Weights of a small GPT-style language model, trained from scratch on English Wikipedia.
Size: 12 layers, 14 heads of 32, MLP 1792 SwiGLU, vocabulary 8192, 45.9M parameters.
Architecture: RMSNorm after each block, rotary positions, no biases in attention or MLP, untied embeddings.
Training: a variant of SOAP for these matrices, 2883 steps.
Each number is 50 + 15 x the weight over its row's rms, rounded and kept within 0 to 99. Layers, rows and columns count from 0. The size before them is the row's rms in percent of the matrix's.

# layer 5 MLP down (transposed), 1792x448, rms 0.102, rows 1212-1232, columns 0-111
100:42 58 54 53 46 44 52 62 72 60 47 55 62 37 78 43 45 55 62 57 54 42 27 45 37 74 66 65 39 34 44 86 26 36 00 64 38 78 15 60 14 61 63 50 70 56 45 69 37 52 32 53 37 46 84 40 76 19 53 34 62 71 45 27 33 23 37 65 59 41 45 84 73 84 45 39 68 60 47 36 38 49 35 35 43 34 49 56 43 55 43 55 56 45 56 44 33 30 43 47 55 45 87 51 52 73 71 54 64 25 63 69
095:43 48 37 48 50 47 59 35 39 43 42 47 36 78 38 46 77 40 23 45 50 62 54 52 63 08 04 30 57 34 67 50 56 59 66 57 44 36 47 42 47 42 63 66 56 54 76 33 63 38 46 47 39 53 44 48 38 60 44 31 63 40 47 50 37 62 17 62 15 56 34 79 62 44 42 37 63 52 54 86 47 70 63 54 59 53 67 53 68 62 44 69 68 80 62 50 55 41 75 69 40 30 55 87 41 43 54 49 58 41 60 26
105:51 34 57 54 62 29 31 37 61 64 36 66 53 56 27 66 45 24 24 50 40 58 44 51 44 17 58 44 40 33 73 43 49 64 43 68 59 31 30 50 28 58 25 55 41 62 50 43 50 20 49 64 52 42 36 62 47 45 40 43 44 60 55 41 43 36 91 54 38 43 49 32 49 72 07 67 50 62 39 52 47 49 51 40 55 48 37 39 56 76 42 62 69 50 61 32 29 52 48 51 36 33 31 44 81 64 27 32 83 41 50 63
105:37 61 47 63 75 26 58 73 57 32 61 41 49 74 60 50 62 42 29 69 52 31 65 22 46 19 61 30 60 54 44 39 35 66 79 74 39 43 40 34 46 20 35 78 42 48 38 53 38 41 47 49 51 46 28 50 64 29 42 68 60 60 54 41 17 56 23 55 54 49 35 61 46 63 01 58 45 21 43 58 50 43 36 41 51 47 61 61 66 32 56 66 66 57 52 58 31 56 29 28 52 77 55 49 26 47 36 67 60 56 47 85
107:48 39 28 54 59 59 54 19 42 61 26 59 31 38 49 47 35 54 47 58 69 35 45 45 49 46 38 58 28 54 47 66 30 44 20 47 52 39 47 51 57 80 60 64 54 53 48 31 37 75 26 70 30 38 25 61 27 52 67 28 34 24 60 56 93 46 63 41 38 81 41 31 66 85 36 58 80 66 57 67 52 49 67 37 52 72 38 54 38 44 44 70 50 49 32 68 62 44 51 63 42 70 32 51 57 41 53 41 40 72 57 75
092:46 41 53 26 49 44 64 50 40 42 39 54 62 57 74 67 79 72 25 56 58 40 52 62 69 48 39 55 38 54 53 45 36 33 49 14 64 44 53 64 35 46 61 49 56 48 35 64 41 39 68 31 47 52 67 70 51 63 89 30 33 61 51 59 76 26 34 56 48 67 08 00 53 16 49 53 53 34 73 60 47 69 32 35 50 61 51 25 55 37 60 63 40 56 37 45 51 36 42 43 38 42 20 69 56 39 67 74 55 67 48 47
101:57 08 50 53 55 39 58 31 63 42 63 45 51 71 47 38 50 41 35 37 29 57 30 62 58 77 64 72 19 30 61 74 71 64 44 44 63 24 48 50 55 61 55 53 13 54 29 44 65 59 48 39 71 34 50 50 48 41 61 54 29 62 52 54 30 45 36 47 43 56 53 66 33 61 75 44 62 48 28 37 59 54 47 40 54 41 63 69 42 62 47 52 25 72 48 72 41 62 48 53 48 59 73 31 68 59 53 32 61 45 89 30
093:47 53 82 60 62 45 70 70 53 63 83 54 55 24 58 40 66 55 55 35 31 70 24 36 81 73 46 98 18 72 34 36 47 40 70 55 53 49 55 59 74 77 35 35 36 63 60 37 67 54 33 30 64 80 68 68 43 84 65 30 48 25 43 28 58 39 39 40 54 44 42 33 59 47 60 48 38 43 25 26 13 36 63 50 23 40 45 72 57 60 71 45 48 49 53 60 68 55 37 38 31 39 45 68 79 63 25 39 30 58 50 25
094:53 47 59 44 52 80 37 41 73 53 75 50 60 40 44 49 54 31 61 57 56 71 34 30 49 49 60 50 52 26 59 70 38 44 21 25 48 64 59 76 53 45 35 48 39 30 52 69 52 57 65 24 71 20 33 66 53 52 40 59 44 53 45 64 38 66 63 00 45 70 60 76 56 67 28 44 67 72 46 41 63 32 48 34 65 38 31 48 45 60 31 53 25 52 54 46 31 52 51 42 37 78 41 48 43 71 40 67 71 47 26 60
102:56 48 00 54 41 77 33 65 69 41 79 35 51 26 55 32 17 66 32 63 53 48 80 29 57 71 30 62 39 44 46 59 58 32 58 46 39 35 36 24 69 56 34 51 22 39 45 17 45 82 37 36 34 57 45 45 49 42 66 72 52 54 30 27 42 53 57 25 69 49 53 78 46 64 50 45 51 40 85 47 45 55 42 39 63 62 38 46 48 49 19 36 39 46 49 52 68 62 31 45 52 69 66 38 52 66 40 48 31 42 35 52
096:60 41 33 23 71 44 43 69 27 57 57 23 44 45 52 33 78 49 68 34 52 59 69 17 33 55 55 39 69 73 39 63 38 49 38 59 73 65 34 27 47 71 55 71 48 52 54 58 54 53 60 49 16 67 33 66 56 47 11 68 34 52 57 66 49 74 40 53 63 50 53 64 58 43 69 32 47 45 64 55 70 76 28 62 42 64 80 39 54 44 78 48 47 62 47 72 54 91 43 84 56 60 55 57 16 33 66 31 42 51 39 43
102:69 61 62 37 55 47 59 13 69 48 75 39 60 54 58 26 53 70 38 67 40 61 45 58 34 49 32 53 44 50 18 44 53 66 40 59 35 70 47 66 65 62 45 46 49 51 39 44 41 69 73 36 59 47 56 27 62 53 83 41 20 94 67 48 70 52 39 42 54 73 78 49 50 48 44 75 42 27 59 64 53 35 48 67 63 61 78 47 51 73 25 65 27 37 34 23 63 54 62 34 74 36 46 54 52 43 76 61 49 96 54 84
102:41 36 45 59 51 36 55 46 34 56 37 62 56 43 50 35 58 35 76 33 64 61 30 50 44 51 74 33 52 71 36 46 43 56 36 40 30 48 62 61 54 73 37 49 27 29 68 56 46 29 53 50 69 33 35 71 60 31 46 50 71 75 36 52 68 20 47 58 50 37 64 94 53 55 30 35 54 39 36 79 56 69 52 40 45 46 60 34 25 66 39 37 31 78 56 47 60 37 48 51 63 64 60 74 40 28 29 33 38 55 51 41
096:71 49 52 75 33 35 46 44 45 29 54 38 60 35 50 32 54 18 74 54 81 43 40 34 29 45 49 90 25 57 46 51 53 46 37 45 59 32 53 30 46 39 46 78 45 53 25 79 49 64 60 72 35 42 51 64 42 58 63 75 18 59 46 46 59 62 46 54 65 71 71 24 38 36 48 47 51 70 39 54 77 32 77 56 57 75 32 53 21 33 58 49 31 71 62 51 73 72 49 54 74 56 49 63 37 15 62 39 48 36 59 52
098:29 12 22 52 52 59 66 67 63 84 76 47 53 58 37 54 39 48 62 63 63 56 40 52 68 74 29 76 36 51 28 69 48 28 43 63 48 42 40 36 39 37 41 87 45 62 47 47 42 66 30 77 61 35 31 47 62 40 30 36 26 65 51 78 45 40 54 56 57 57 30 24 42 43 72 75 65 43 59 38 12 72 27 52 27 50 67 60 43 32 34 51 22 51 51 46 47 31 35 60 78 40 33 50 86 14 81 71 72 63 43 66
099:59 49 52 67 68 69 31 51 43 68 65 43 31 63 73 67 51 39 45 26 65 61 37 69 30 53 71 40 47 46 63 36 44 65 47 58 32 51 58 50 64 31 60 50 56 72 55 62 41 48 31 27 44 48 58 49 29 65 62 45 42 42 47 48 69 18 62 75 46 53 61 00 70 61 40 49 53 43 83 38 41 20 41 44 65 39 61 16 55 73 46 55 64 44 32 72 66 66 53 38 38 65 31 22 48 37 33 54 33 23 35 44
102:44 57 55 43 79 44 62 37 69 33 76 54 46 42 59 29 34 52 43 59 62 30 65 66 67 57 30 28 36 51 49 42 16 65 39 26 34 39 36 38 58 69 50 38 45 55 45 40 33 41 54 69 62 54 44 15 49 67 22 44 28 43 55 56 84 44 65 67 27 52 61 24 51 41 51 38 31 47 25 50 55 71 64 41 64 41 39 48 63 57 58 21 40 72 73 50 69 58 70 31 62 72 53 44 46 48 64 34 26 34 36 53
107:27 34 53 40 40 50 75 24 51 48 27 60 66 69 41 43 69 73 38 45 36 57 52 44 82 69 40 30 32 50 65 46 41 73 33 20 75 41 20 50 37 46 62 69 37 32 81 44 65 43 41 20 47 35 50 48 31 58 39 56 46 37 56 52 51 36 39 41 43 26 61 70 50 71 37 52 27 66 40 52 28 72 37 59 58 24 34 24 68 46 26 60 46 55 49 56 71 43 68 56 48 62 33 76 53 53 33 46 48 61 35 40
104:46 58 45 55 34 46 50 46 29 54 62 32 56 56 77 73 52 48 60 40 50 37 56 62 99 62 47 53 58 65 57 45 38 30 59 35 39 30 49 63 63 40 47 58 38 43 43 16 54 58 39 58 48 70 57 14 47 56 49 59 79 63 40 33 36 63 29 60 40 82 42 79 45 05 53 42 43 55 45 56 69 56 39 61 66 47 46 43 52 46 50 70 51 55 58 40 36 37 57 66 62 34 49 47 40 41 67 68 27 50 64 59
095:58 45 56 50 28 51 54 29 56 38 79 63 57 33 48 29 70 69 48 08 75 47 48 61 33 67 68 65 44 20 37 35 46 70 32 51 65 40 55 61 60 42 61 39 64 56 72 44 58 44 34 28 54 43 46 37 42 68 43 45 83 62 52 47 41 77 39 53 66 39 36 84 43 51 60 52 35 59 36 49 42 46 28 70 38 40 30 62 49 72 61 37 69 52 43 50 23 47 50 51 46 41 73 67 65 40 48 19 49 51 60 27
104:15 82 51 61 37 38 36 51 76 59 16 51 72 48 21 43 33 30 50 72 47 32 49 77 27 70 55 43 84 16 63 58 55 44 11 37 31 31 64 44 46 68 58 47 52 68 62 58 60 55 20 48 58 51 39 69 66 35 46 38 43 49 38 68 48 49 55 46 65 49 67 12 56 75 62 52 54 44 84 46 55 72 60 50 34 50 74 65 70 63 41 47 41 51 23 33 54 34 74 86 76 66 61 41 42 42 31 64 45 38 49 58
# layer 5 MLP gate, 1792x448, rms 0.109, rows 1213-1233, columns 0-111
103:54 58 71 37 63 37 59 41 59 37 48 46 27 42 21 46 65 67 41 40 42 65 51 42 91 42 39 31 62 50 56 64 47 54 60 46 54 48 53 35 65 40 42 34 43 52 60 45 43 55 65 32 43 62 52 58 56 52 60 62 38 69 53 52 46 58 60 62 52 61 18 30 69 41 34 42 41 61 65 54 79 73 37 37 49 63 54 49 60 64 72 79 64 74 48 37 34 39 63 67 51 46 78 55 60 26 33 21 44 52 60 65
101:41 46 65 72 38 51 62 50 63 41 28 47 50 48 69 36 62 60 47 97 59 53 56 33 63 36 50 10 54 69 65 55 31 74 62 49 52 40 50 53 65 36 85 60 48 37 68 62 25 47 79 61 51 26 63 66 63 35 18 70 65 68 55 53 52 71 73 46 46 27 64 40 46 44 58 25 58 58 40 25 18 61 31 32 51 58 35 62 72 58 49 59 60 42 45 82 59 63 30 53 66 27 37 70 45 32 62 35 61 56 42 49
104:59 60 64 51 54 55 48 35 54 18 46 59 56 33 51 38 46 72 51 53 61 37 57 69 44 43 36 53 28 40 36 39 37 50 43 45 53 45 64 61 88 58 34 50 28 44 41 46 68 16 43 78 70 66 20 47 37 48 50 42 63 43 43 43 79 53 47 22 40 65 75 39 59 64 34 64 23 49 21 47 31 54 37 63 46 38 43 48 47 56 67 45 57 33 48 24 68 45 41 54 49 45 60 76 66 39 43 73 45 28 61 47
104:34 76 37 48 47 59 48 39 49 54 35 44 39 52 41 53 56 33 58 38 29 57 51 37 58 66 43 42 29 61 27 63 66 61 70 76 41 69 32 50 72 30 44 44 59 25 55 60 54 56 71 45 39 37 79 20 52 63 42 64 33 43 72 69 48 52 44 55 63 72 42 52 42 62 43 66 54 62 31 49 69 83 52 67 43 49 65 53 71 72 30 64 51 49 57 64 74 31 53 27 16 54 57 35 81 52 32 48 31 58 18 46
096:60 41 21 41 64 40 44 49 63 73 48 41 59 54 47 53 44 65 57 38 53 39 35 42 52 56 42 54 22 25 26 53 89 47 47 38 36 62 43 35 60 76 58 43 41 37 62 44 48 83 52 42 47 60 52 69 54 51 58 71 46 27 45 35 45 64 38 64 23 48 30 46 43 18 36 53 53 34 45 57 24 30 38 70 84 39 42 72 44 53 58 63 60 45 51 23 70 43 48 56 39 13 53 41 47 54 41 35 70 44 39 48
102:44 35 39 39 58 12 53 49 72 52 21 51 36 38 51 40 60 75 51 41 42 61 28 17 55 46 49 54 51 53 50 07 61 23 70 25 70 45 70 52 38 54 40 56 52 53 61 45 59 42 59 28 44 57 47 70 64 71 71 38 63 58 51 49 46 40 35 62 64 56 51 36 59 61 46 54 86 52 66 31 15 20 66 61 28 44 39 38 54 47 51 34 64 73 25 57 76 76 47 41 43 75 50 92 56 71 35 38 00 68 45 52
097:88 32 62 21 40 58 63 41 68 47 54 67 56 71 34 45 60 45 60 36 44 82 46 27 45 62 34 72 32 50 39 43 36 61 55 60 11 42 62 55 60 54 58 64 52 53 38 38 75 54 45 54 49 85 50 54 59 64 64 58 51 56 59 17 59 59 53 49 81 45 43 47 57 53 45 47 57 34 46 39 58 48 78 66 59 51 62 90 60 70 51 33 52 58 88 66 41 46 48 60 50 75 65 50 70 49 46 33 37 25 65 66
100:57 62 44 59 52 59 55 40 22 38 27 21 41 44 39 73 32 58 82 71 28 47 56 25 53 48 38 47 54 34 63 55 58 37 42 42 31 24 55 41 72 31 55 42 65 65 39 44 47 66 47 44 29 40 47 53 59 41 36 34 46 46 69 72 50 49 44 11 46 53 50 51 35 23 67 48 52 17 49 40 42 52 30 05 61 38 47 39 55 44 50 63 47 39 32 80 30 34 55 60 54 50 24 49 57 53 29 64 29 36 35 63
101:49 55 39 56 67 37 30 37 58 68 42 72 55 39 43 60 41 50 58 46 52 48 42 40 68 44 37 36 43 25 45 50 75 62 53 75 47 47 72 59 64 48 40 35 61 29 47 45 50 58 51 49 34 49 58 59 48 84 69 56 32 71 48 68 35 44 54 43 60 41 45 36 56 66 58 58 49 50 10 42 50 44 37 66 30 41 60 42 42 64 52 75 26 48 45 64 47 31 75 15 54 35 56 48 39 22 37 38 44 90 59 58
098:50 79 70 44 57 69 45 71 49 47 36 58 58 44 33 53 60 43 62 33 55 40 36 44 35 14 52 74 48 63 50 32 44 40 58 75 63 81 55 37 78 87 46 55 30 69 43 54 25 39 33 49 34 53 42 44 60 65 39 70 23 32 29 69 40 63 31 47 54 51 61 58 62 55 46 51 67 64 58 69 72 70 36 71 60 42 31 60 51 62 61 53 49 71 40 41 49 77 42 42 51 48 47 50 31 62 64 52 53 58 62 61
100:58 48 51 60 83 41 47 70 20 25 58 58 62 28 36 54 50 42 62 49 56 58 58 47 42 52 51 48 28 58 89 45 68 32 58 21 44 36 59 38 68 55 64 52 31 37 40 69 54 17 55 56 30 64 22 61 65 36 56 31 59 17 31 64 55 42 50 40 37 47 74 39 51 51 64 57 35 20 34 62 43 44 52 71 46 48 25 58 31 30 63 40 54 60 43 66 63 56 45 50 25 44 21 46 43 47 31 58 55 49 62 53
101:37 50 61 49 60 58 37 81 55 38 63 69 60 44 38 65 41 45 50 51 50 44 47 50 45 70 51 56 60 74 73 37 44 21 30 38 43 34 68 34 66 52 25 66 54 59 54 63 54 43 44 52 33 32 62 63 57 23 42 51 73 58 40 69 30 58 48 19 49 33 57 55 57 61 26 44 44 57 48 31 26 57 51 64 54 57 41 70 36 51 39 37 53 10 59 42 51 58 31 56 41 74 44 65 65 37 42 54 41 41 43 55
099:39 60 47 50 48 28 54 50 53 34 37 29 45 42 56 42 63 70 37 55 55 55 38 46 49 47 32 57 67 59 29 52 81 66 52 92 52 72 32 66 46 45 52 32 59 60 48 36 64 37 50 36 45 55 36 25 15 56 84 53 35 52 57 59 43 50 44 65 65 38 47 53 31 60 55 46 94 46 53 39 45 46 39 69 24 62 62 79 44 71 48 26 54 38 52 47 67 52 40 59 68 60 65 40 49 50 78 61 34 53 70 58
103:68 41 52 22 67 70 14 50 42 34 44 58 52 26 51 46 59 40 40 78 63 30 66 33 25 59 53 41 53 85 44 71 85 40 28 43 21 14 65 72 52 60 61 32 59 61 50 37 50 30 36 22 62 45 70 43 41 78 63 56 41 69 49 32 26 43 60 45 25 48 59 58 46 49 56 31 69 33 36 83 36 41 34 50 42 54 53 29 52 82 31 39 41 46 54 30 35 51 11 30 50 60 36 41 59 76 47 69 65 32 57 63
098:44 54 89 79 31 40 42 77 58 65 46 57 37 41 57 42 54 41 18 65 60 51 40 71 45 47 44 47 59 72 34 46 62 58 47 48 58 52 42 42 53 49 57 57 28 45 29 33 52 45 52 33 33 37 44 36 37 74 43 37 50 53 56 38 31 56 69 72 74 47 52 77 50 18 58 55 50 53 55 60 49 24 43 50 01 64 41 65 51 48 40 24 53 47 28 52 55 69 62 31 66 21 42 62 78 74 38 60 20 56 48 66
102:51 42 37 49 63 55 62 64 64 37 58 57 62 60 64 63 59 51 39 64 62 50 52 31 40 95 47 28 49 47 58 52 65 36 80 73 55 52 47 61 65 47 70 50 38 65 46 69 73 43 36 62 47 22 50 48 61 42 49 82 04 54 46 49 28 78 74 45 58 31 39 58 59 58 62 54 62 68 95 45 25 31 42 54 36 65 61 60 79 42 33 59 69 50 19 53 61 99 41 38 48 56 64 48 57 35 54 50 63 99 79 48
106:69 50 13 55 44 44 42 65 59 31 56 65 22 47 40 70 26 40 51 39 36 31 99 51 75 42 43 31 55 47 38 48 46 41 69 58 42 22 56 39 34 38 55 55 30 55 39 62 58 63 42 46 36 39 52 45 46 53 48 54 47 71 26 53 28 30 57 52 59 47 53 77 49 67 55 69 84 62 56 34 36 56 04 56 47 51 31 71 25 37 42 36 64 48 62 56 52 55 45 29 33 51 53 60 80 48 76 52 46 61 21 43
098:46 47 42 82 17 48 59 29 43 72 53 48 29 66 47 71 64 43 71 42 63 37 48 58 50 49 36 57 33 40 53 56 40 23 47 57 38 46 68 36 45 39 48 37 50 48 54 46 35 54 39 35 55 59 56 61 60 30 43 48 47 63 68 54 52 45 54 25 52 38 87 48 59 64 52 56 72 48 40 17 46 39 43 14 36 82 41 69 59 76 62 56 53 48 33 43 81 55 63 64 40 71 76 22 79 58 28 46 25 51 24 57
095:54 78 43 28 45 32 36 56 59 43 62 10 60 46 15 38 49 49 57 41 69 62 43 28 51 53 42 67 55 38 33 56 70 70 25 65 33 34 46 54 68 22 56 68 45 55 55 46 66 43 68 52 61 50 43 27 56 64 44 68 48 38 38 70 68 96 54 74 54 49 64 38 64 66 61 50 60 60 33 56 57 42 24 55 68 46 62 55 19 63 19 47 46 39 48 54 48 64 73 45 69 51 43 26 72 44 36 71 56 57 48 41
102:78 27 23 42 50 65 79 26 43 68 49 51 44 38 45 52 51 57 31 47 53 33 44 20 67 36 68 55 27 57 47 53 48 50 53 74 65 74 50 39 49 44 78 41 59 67 38 58 45 54 59 52 49 44 71 41 56 39 34 51 41 52 52 50 60 39 43 61 35 54 18 61 39 21 64 46 51 49 45 51 57 87 47 43 46 62 67 72 39 49 82 24 62 63 33 77 50 68 47 22 51 45 49 65 28 18 67 57 62 49 22 44
100:50 49 40 41 47 14 33 55 63 62 76 47 65 58 66 49 51 54 59 51 64 32 55 21 47 40 42 35 45 49 30 49 61 20 16 70 61 59 26 39 32 65 40 68 54 31 34 36 67 59 71 23 46 50 59 38 56 77 63 68 33 65 33 60 42 45 42 50 48 95 75 48 08 57 23 52 30 36 41 71 59 41 54 30 69 45 28 53 52 30 80 50 43 35 45 46 64 52 70 33 66 38 26 61 41 10 68 57 45 35 49 53
# layer 5 MLP up, 1792x448, rms 0.112, rows 1213-1233, columns 0-111
090:52 53 52 51 57 63 53 56 64 65 42 48 63 24 66 68 00 55 63 37 34 29 44 36 34 81 62 70 53 73 40 29 48 55 56 38 62 78 59 49 32 63 59 37 48 44 43 66 40 64 45 51 37 46 80 53 45 35 53 73 37 30 56 50 45 59 68 45 73 53 71 32 52 47 77 68 39 60 28 11 40 41 25 48 46 56 58 51 11 36 53 46 16 25 55 60 44 63 43 48 49 64 32 36 52 78 45 48 53 42 68 65
099:22 79 61 77 29 70 57 57 32 59 71 15 65 36 61 67 51 59 53 43 46 37 39 34 35 48 55 36 61 43 45 68 40 61 48 60 37 44 33 55 77 52 73 61 82 54 50 53 38 56 34 49 41 43 93 41 53 37 40 66 17 69 38 47 44 43 28 27 40 59 33 53 49 44 71 22 43 53 20 30 47 53 58 64 36 38 52 72 40 56 50 51 32 58 60 70 77 55 44 44 38 55 76 44 63 54 68 46 59 58 57 27
102:65 70 67 71 41 58 75 97 57 58 23 66 44 18 47 14 44 45 67 42 66 62 57 73 72 34 33 38 35 55 73 52 28 42 74 44 96 38 77 60 46 57 67 54 50 32 40 34 54 69 51 61 87 43 79 56 48 43 51 52 66 19 48 64 69 46 76 46 59 49 50 48 58 55 92 22 62 51 34 66 52 77 75 32 50 67 43 45 44 68 67 24 28 49 41 44 47 69 58 46 35 29 48 50 46 61 75 50 38 50 51 45
104:59 65 66 58 15 36 56 69 79 33 56 93 68 33 41 44 34 53 23 51 46 62 54 57 35 43 39 46 37 77 41 51 71 32 69 75 52 46 82 83 39 20 18 45 54 49 31 58 60 61 62 38 62 59 48 54 29 41 11 83 62 45 69 33 51 36 39 48 54 26 59 39 39 43 35 48 00 54 50 32 50 60 37 64 75 21 25 25 69 67 23 59 43 37 71 32 39 79 61 33 58 41 62 51 23 64 48 59 60 48 55 59
096:39 69 55 50 33 36 68 62 88 65 46 33 61 54 24 38 59 42 85 21 13 49 19 44 44 48 44 37 34 25 34 33 59 53 44 80 43 38 62 57 64 45 15 17 32 57 69 38 54 50 33 88 53 60 69 54 62 25 41 77 43 56 46 42 54 70 47 61 57 46 77 59 60 44 51 33 41 53 21 50 19 24 34 60 50 44 37 45 54 52 43 36 66 36 50 47 45 61 69 27 37 74 71 49 37 50 42 44 46 60 60 78
099:15 41 33 41 46 11 45 57 42 53 55 56 63 55 57 40 55 49 32 66 54 49 54 42 45 21 50 42 70 53 40 46 55 30 69 40 49 41 59 55 41 57 68 61 52 14 49 62 53 44 44 60 43 39 61 72 53 51 56 55 37 41 47 26 50 41 60 55 39 43 59 35 44 51 43 75 42 44 78 43 50 31 31 86 53 57 60 25 87 48 23 23 89 42 11 44 53 70 49 59 58 70 51 85 33 56 66 62 43 66 12 67
097:59 45 37 84 42 54 37 44 59 53 30 71 45 75 26 91 48 34 30 51 44 60 59 33 32 48 28 39 52 44 65 59 43 55 62 38 51 61 42 49 52 46 69 41 61 65 41 80 32 46 46 63 42 32 15 21 56 56 70 45 22 69 48 58 42 45 50 53 45 52 69 62 93 61 49 42 80 13 42 72 42 55 39 93 58 49 51 43 36 67 51 56 43 50 48 42 79 72 40 67 00 67 55 66 62 35 43 38 69 19 49 58
095:43 46 41 75 55 34 83 22 18 25 49 50 41 62 41 53 32 31 68 49 40 49 87 58 77 66 63 69 69 34 30 34 36 49 53 52 53 60 66 38 32 67 38 67 59 61 71 43 80 46 46 55 23 64 49 68 57 32 43 38 86 48 45 51 45 34 42 93 59 63 58 39 47 71 44 63 25 26 36 81 43 69 59 45 41 50 67 44 66 31 49 61 56 42 50 62 61 37 55 77 28 43 54 49 46 52 49 53 50 83 36 58
097:35 36 47 45 55 46 57 61 36 44 39 55 66 48 55 39 41 31 66 43 16 66 53 63 67 53 64 29 27 56 66 39 59 46 70 70 42 38 20 48 47 60 57 48 85 50 59 76 54 51 43 78 58 78 60 50 38 62 45 47 84 39 20 32 89 32 21 55 42 29 55 61 57 44 34 66 51 24 43 34 24 44 44 76 48 16 61 58 67 52 53 42 36 35 62 27 56 48 50 58 51 14 37 30 48 51 63 58 46 60 88 30
092:59 45 63 88 37 55 58 60 67 28 69 47 47 62 57 70 50 70 51 49 49 55 30 64 66 61 59 43 43 48 53 57 50 71 33 61 43 27 42 54 51 21 28 44 54 73 42 53 47 30 50 64 67 53 61 27 29 45 76 34 91 70 71 51 59 47 42 40 43 46 38 41 50 65 38 41 33 47 46 72 48 31 73 49 70 76 43 24 42 44 32 68 36 46 32 45 05 39 37 31 30 54 72 46 66 38 39 60 47 60 74 49
101:47 51 36 71 62 52 09 65 25 63 33 65 53 21 35 27 47 47 50 44 42 47 27 42 63 53 23 49 41 42 47 45 54 46 80 36 60 52 42 66 50 43 42 52 70 41 46 51 45 56 42 62 30 81 81 42 62 28 40 72 28 33 18 41 81 62 59 65 31 45 41 53 49 55 27 28 39 54 18 51 50 52 59 52 21 48 41 52 29 31 51 32 57 82 34 41 69 68 31 46 44 64 47 40 45 57 37 65 29 42 69 70
100:41 56 39 51 25 50 05 69 55 28 58 90 72 70 33 37 55 39 44 66 54 37 43 67 32 46 73 28 46 53 53 47 36 71 45 12 53 42 52 56 38 32 49 60 69 32 49 33 50 62 74 56 79 45 41 18 36 62 24 61 51 65 62 51 61 21 32 55 56 57 33 47 38 28 38 53 58 26 69 74 49 55 64 65 64 63 47 62 75 41 47 42 48 46 34 39 54 21 60 43 62 42 49 54 35 33 53 39 36 74 75 71
098:65 49 49 45 57 69 56 51 57 38 55 60 33 76 49 73 33 45 49 48 31 56 47 41 59 68 36 38 77 28 61 52 61 48 73 55 28 64 49 73 68 57 57 52 50 34 79 46 22 24 41 10 51 60 43 46 64 42 46 64 35 33 32 31 50 27 33 39 39 35 26 69 57 77 37 59 25 45 41 69 43 50 40 61 70 64 68 71 63 54 35 37 59 28 30 43 43 37 30 79 50 61 35 38 63 88 51 45 63 48 65 43
101:64 70 77 48 63 42 35 24 39 38 32 42 48 50 66 22 96 48 55 56 64 72 65 53 49 50 83 27 53 62 41 64 60 52 50 58 45 52 58 86 40 72 55 35 74 62 51 56 74 37 82 44 46 67 35 38 57 56 59 60 51 58 44 40 50 53 35 34 40 54 62 52 24 57 54 48 50 39 49 49 69 26 57 58 34 27 57 67 69 33 62 50 45 42 67 46 44 31 75 39 46 84 64 48 42 64 25 40 42 31 40 46
100:35 39 48 36 61 52 30 51 61 67 60 30 60 55 49 40 00 59 30 63 56 40 62 45 46 52 45 53 73 14 52 56 47 36 39 70 64 58 74 44 24 49 70 54 58 31 67 37 56 61 91 44 36 17 36 53 54 45 57 63 41 64 42 63 52 55 46 44 43 36 31 47 72 59 39 24 40 24 71 46 85 45 35 65 28 51 43 41 64 66 52 15 71 41 81 57 41 52 64 51 26 55 38 43 70 43 46 55 44 51 53 43
098:63 49 49 58 66 41 36 48 61 51 49 57 38 78 29 63 69 65 72 44 67 49 33 46 46 55 52 54 32 58 61 63 37 58 58 26 40 54 30 77 30 25 35 47 66 01 50 60 30 74 59 49 74 53 60 48 60 27 38 38 38 76 45 48 39 34 42 49 58 46 37 55 55 22 56 51 49 34 54 66 68 30 58 30 50 60 56 30 20 31 45 66 60 59 70 75 35 42 33 52 71 56 52 50 46 33 39 83 61 64 57 13
105:43 60 32 41 38 64 56 99 53 43 33 48 35 42 28 44 39 13 74 60 07 54 54 72 59 52 43 57 60 61 60 44 59 39 75 47 56 75 56 36 80 44 58 33 45 40 30 45 44 68 51 39 63 59 65 51 57 57 42 36 62 53 66 26 45 40 25 44 35 38 69 39 39 10 55 49 61 42 61 45 68 64 10 47 56 71 48 65 34 53 55 55 52 39 72 44 31 46 48 46 58 32 31 48 45 44 37 78 38 42 49 59
098:57 40 41 65 48 52 52 41 70 37 43 68 72 39 54 59 51 83 30 62 09 50 46 40 60 53 63 32 45 45 56 18 61 53 40 49 65 62 59 48 53 26 38 38 42 38 63 28 44 42 33 46 35 46 56 72 62 43 61 65 22 53 37 60 63 43 75 49 54 59 26 40 47 76 62 24 66 51 74 60 26 57 33 46 31 56 31 47 50 59 66 56 60 58 53 46 34 69 13 64 49 71 31 54 14 52 36 37 73 67 54 53
094:58 52 53 44 56 57 56 53 51 77 45 36 29 60 52 62 32 47 45 49 25 31 57 56 52 47 60 63 42 83 91 45 43 41 57 73 38 51 55 33 44 67 37 55 52 26 40 47 28 77 57 54 43 40 60 58 85 55 35 63 39 46 36 60 60 25 19 19 66 91 65 61 63 78 63 41 56 44 56 47 39 26 46 12 10 40 61 54 71 29 37 56 43 40 36 39 51 41 25 48 68 46 25 42 57 63 66 64 74 37 40 59
099:68 52 55 30 49 40 38 49 49 68 56 50 23 53 81 71 54 82 39 37 46 53 62 45 38 19 50 58 10 52 47 31 58 53 55 76 78 47 37 46 64 54 63 63 33 49 29 21 49 54 34 61 64 53 34 22 62 61 55 78 45 43 70 54 50 51 30 56 62 46 61 50 37 44 26 47 02 95 22 44 30 28 69 64 60 50 40 37 69 74 47 50 85 55 40 51 42 43 22 40 38 65 36 69 77 53 45 39 63 41 54 58
100:71 60 70 51 66 77 30 66 86 67 35 52 48 35 31 50 31 61 25 44 45 51 53 66 46 26 36 56 53 60 63 52 28 55 72 49 42 61 53 54 36 46 52 46 48 47 62 48 34 65 46 60 25 31 37 62 41 41 94 46 47 43 46 28 62 44 41 82 60 75 25 26 46 44 57 54 38 45 50 51 47 66 48 64 46 44 62 53 58 45 59 49 60 92 75 48 43 57 61 68 64 81 48 52 67 41 63 40 33 20 68 61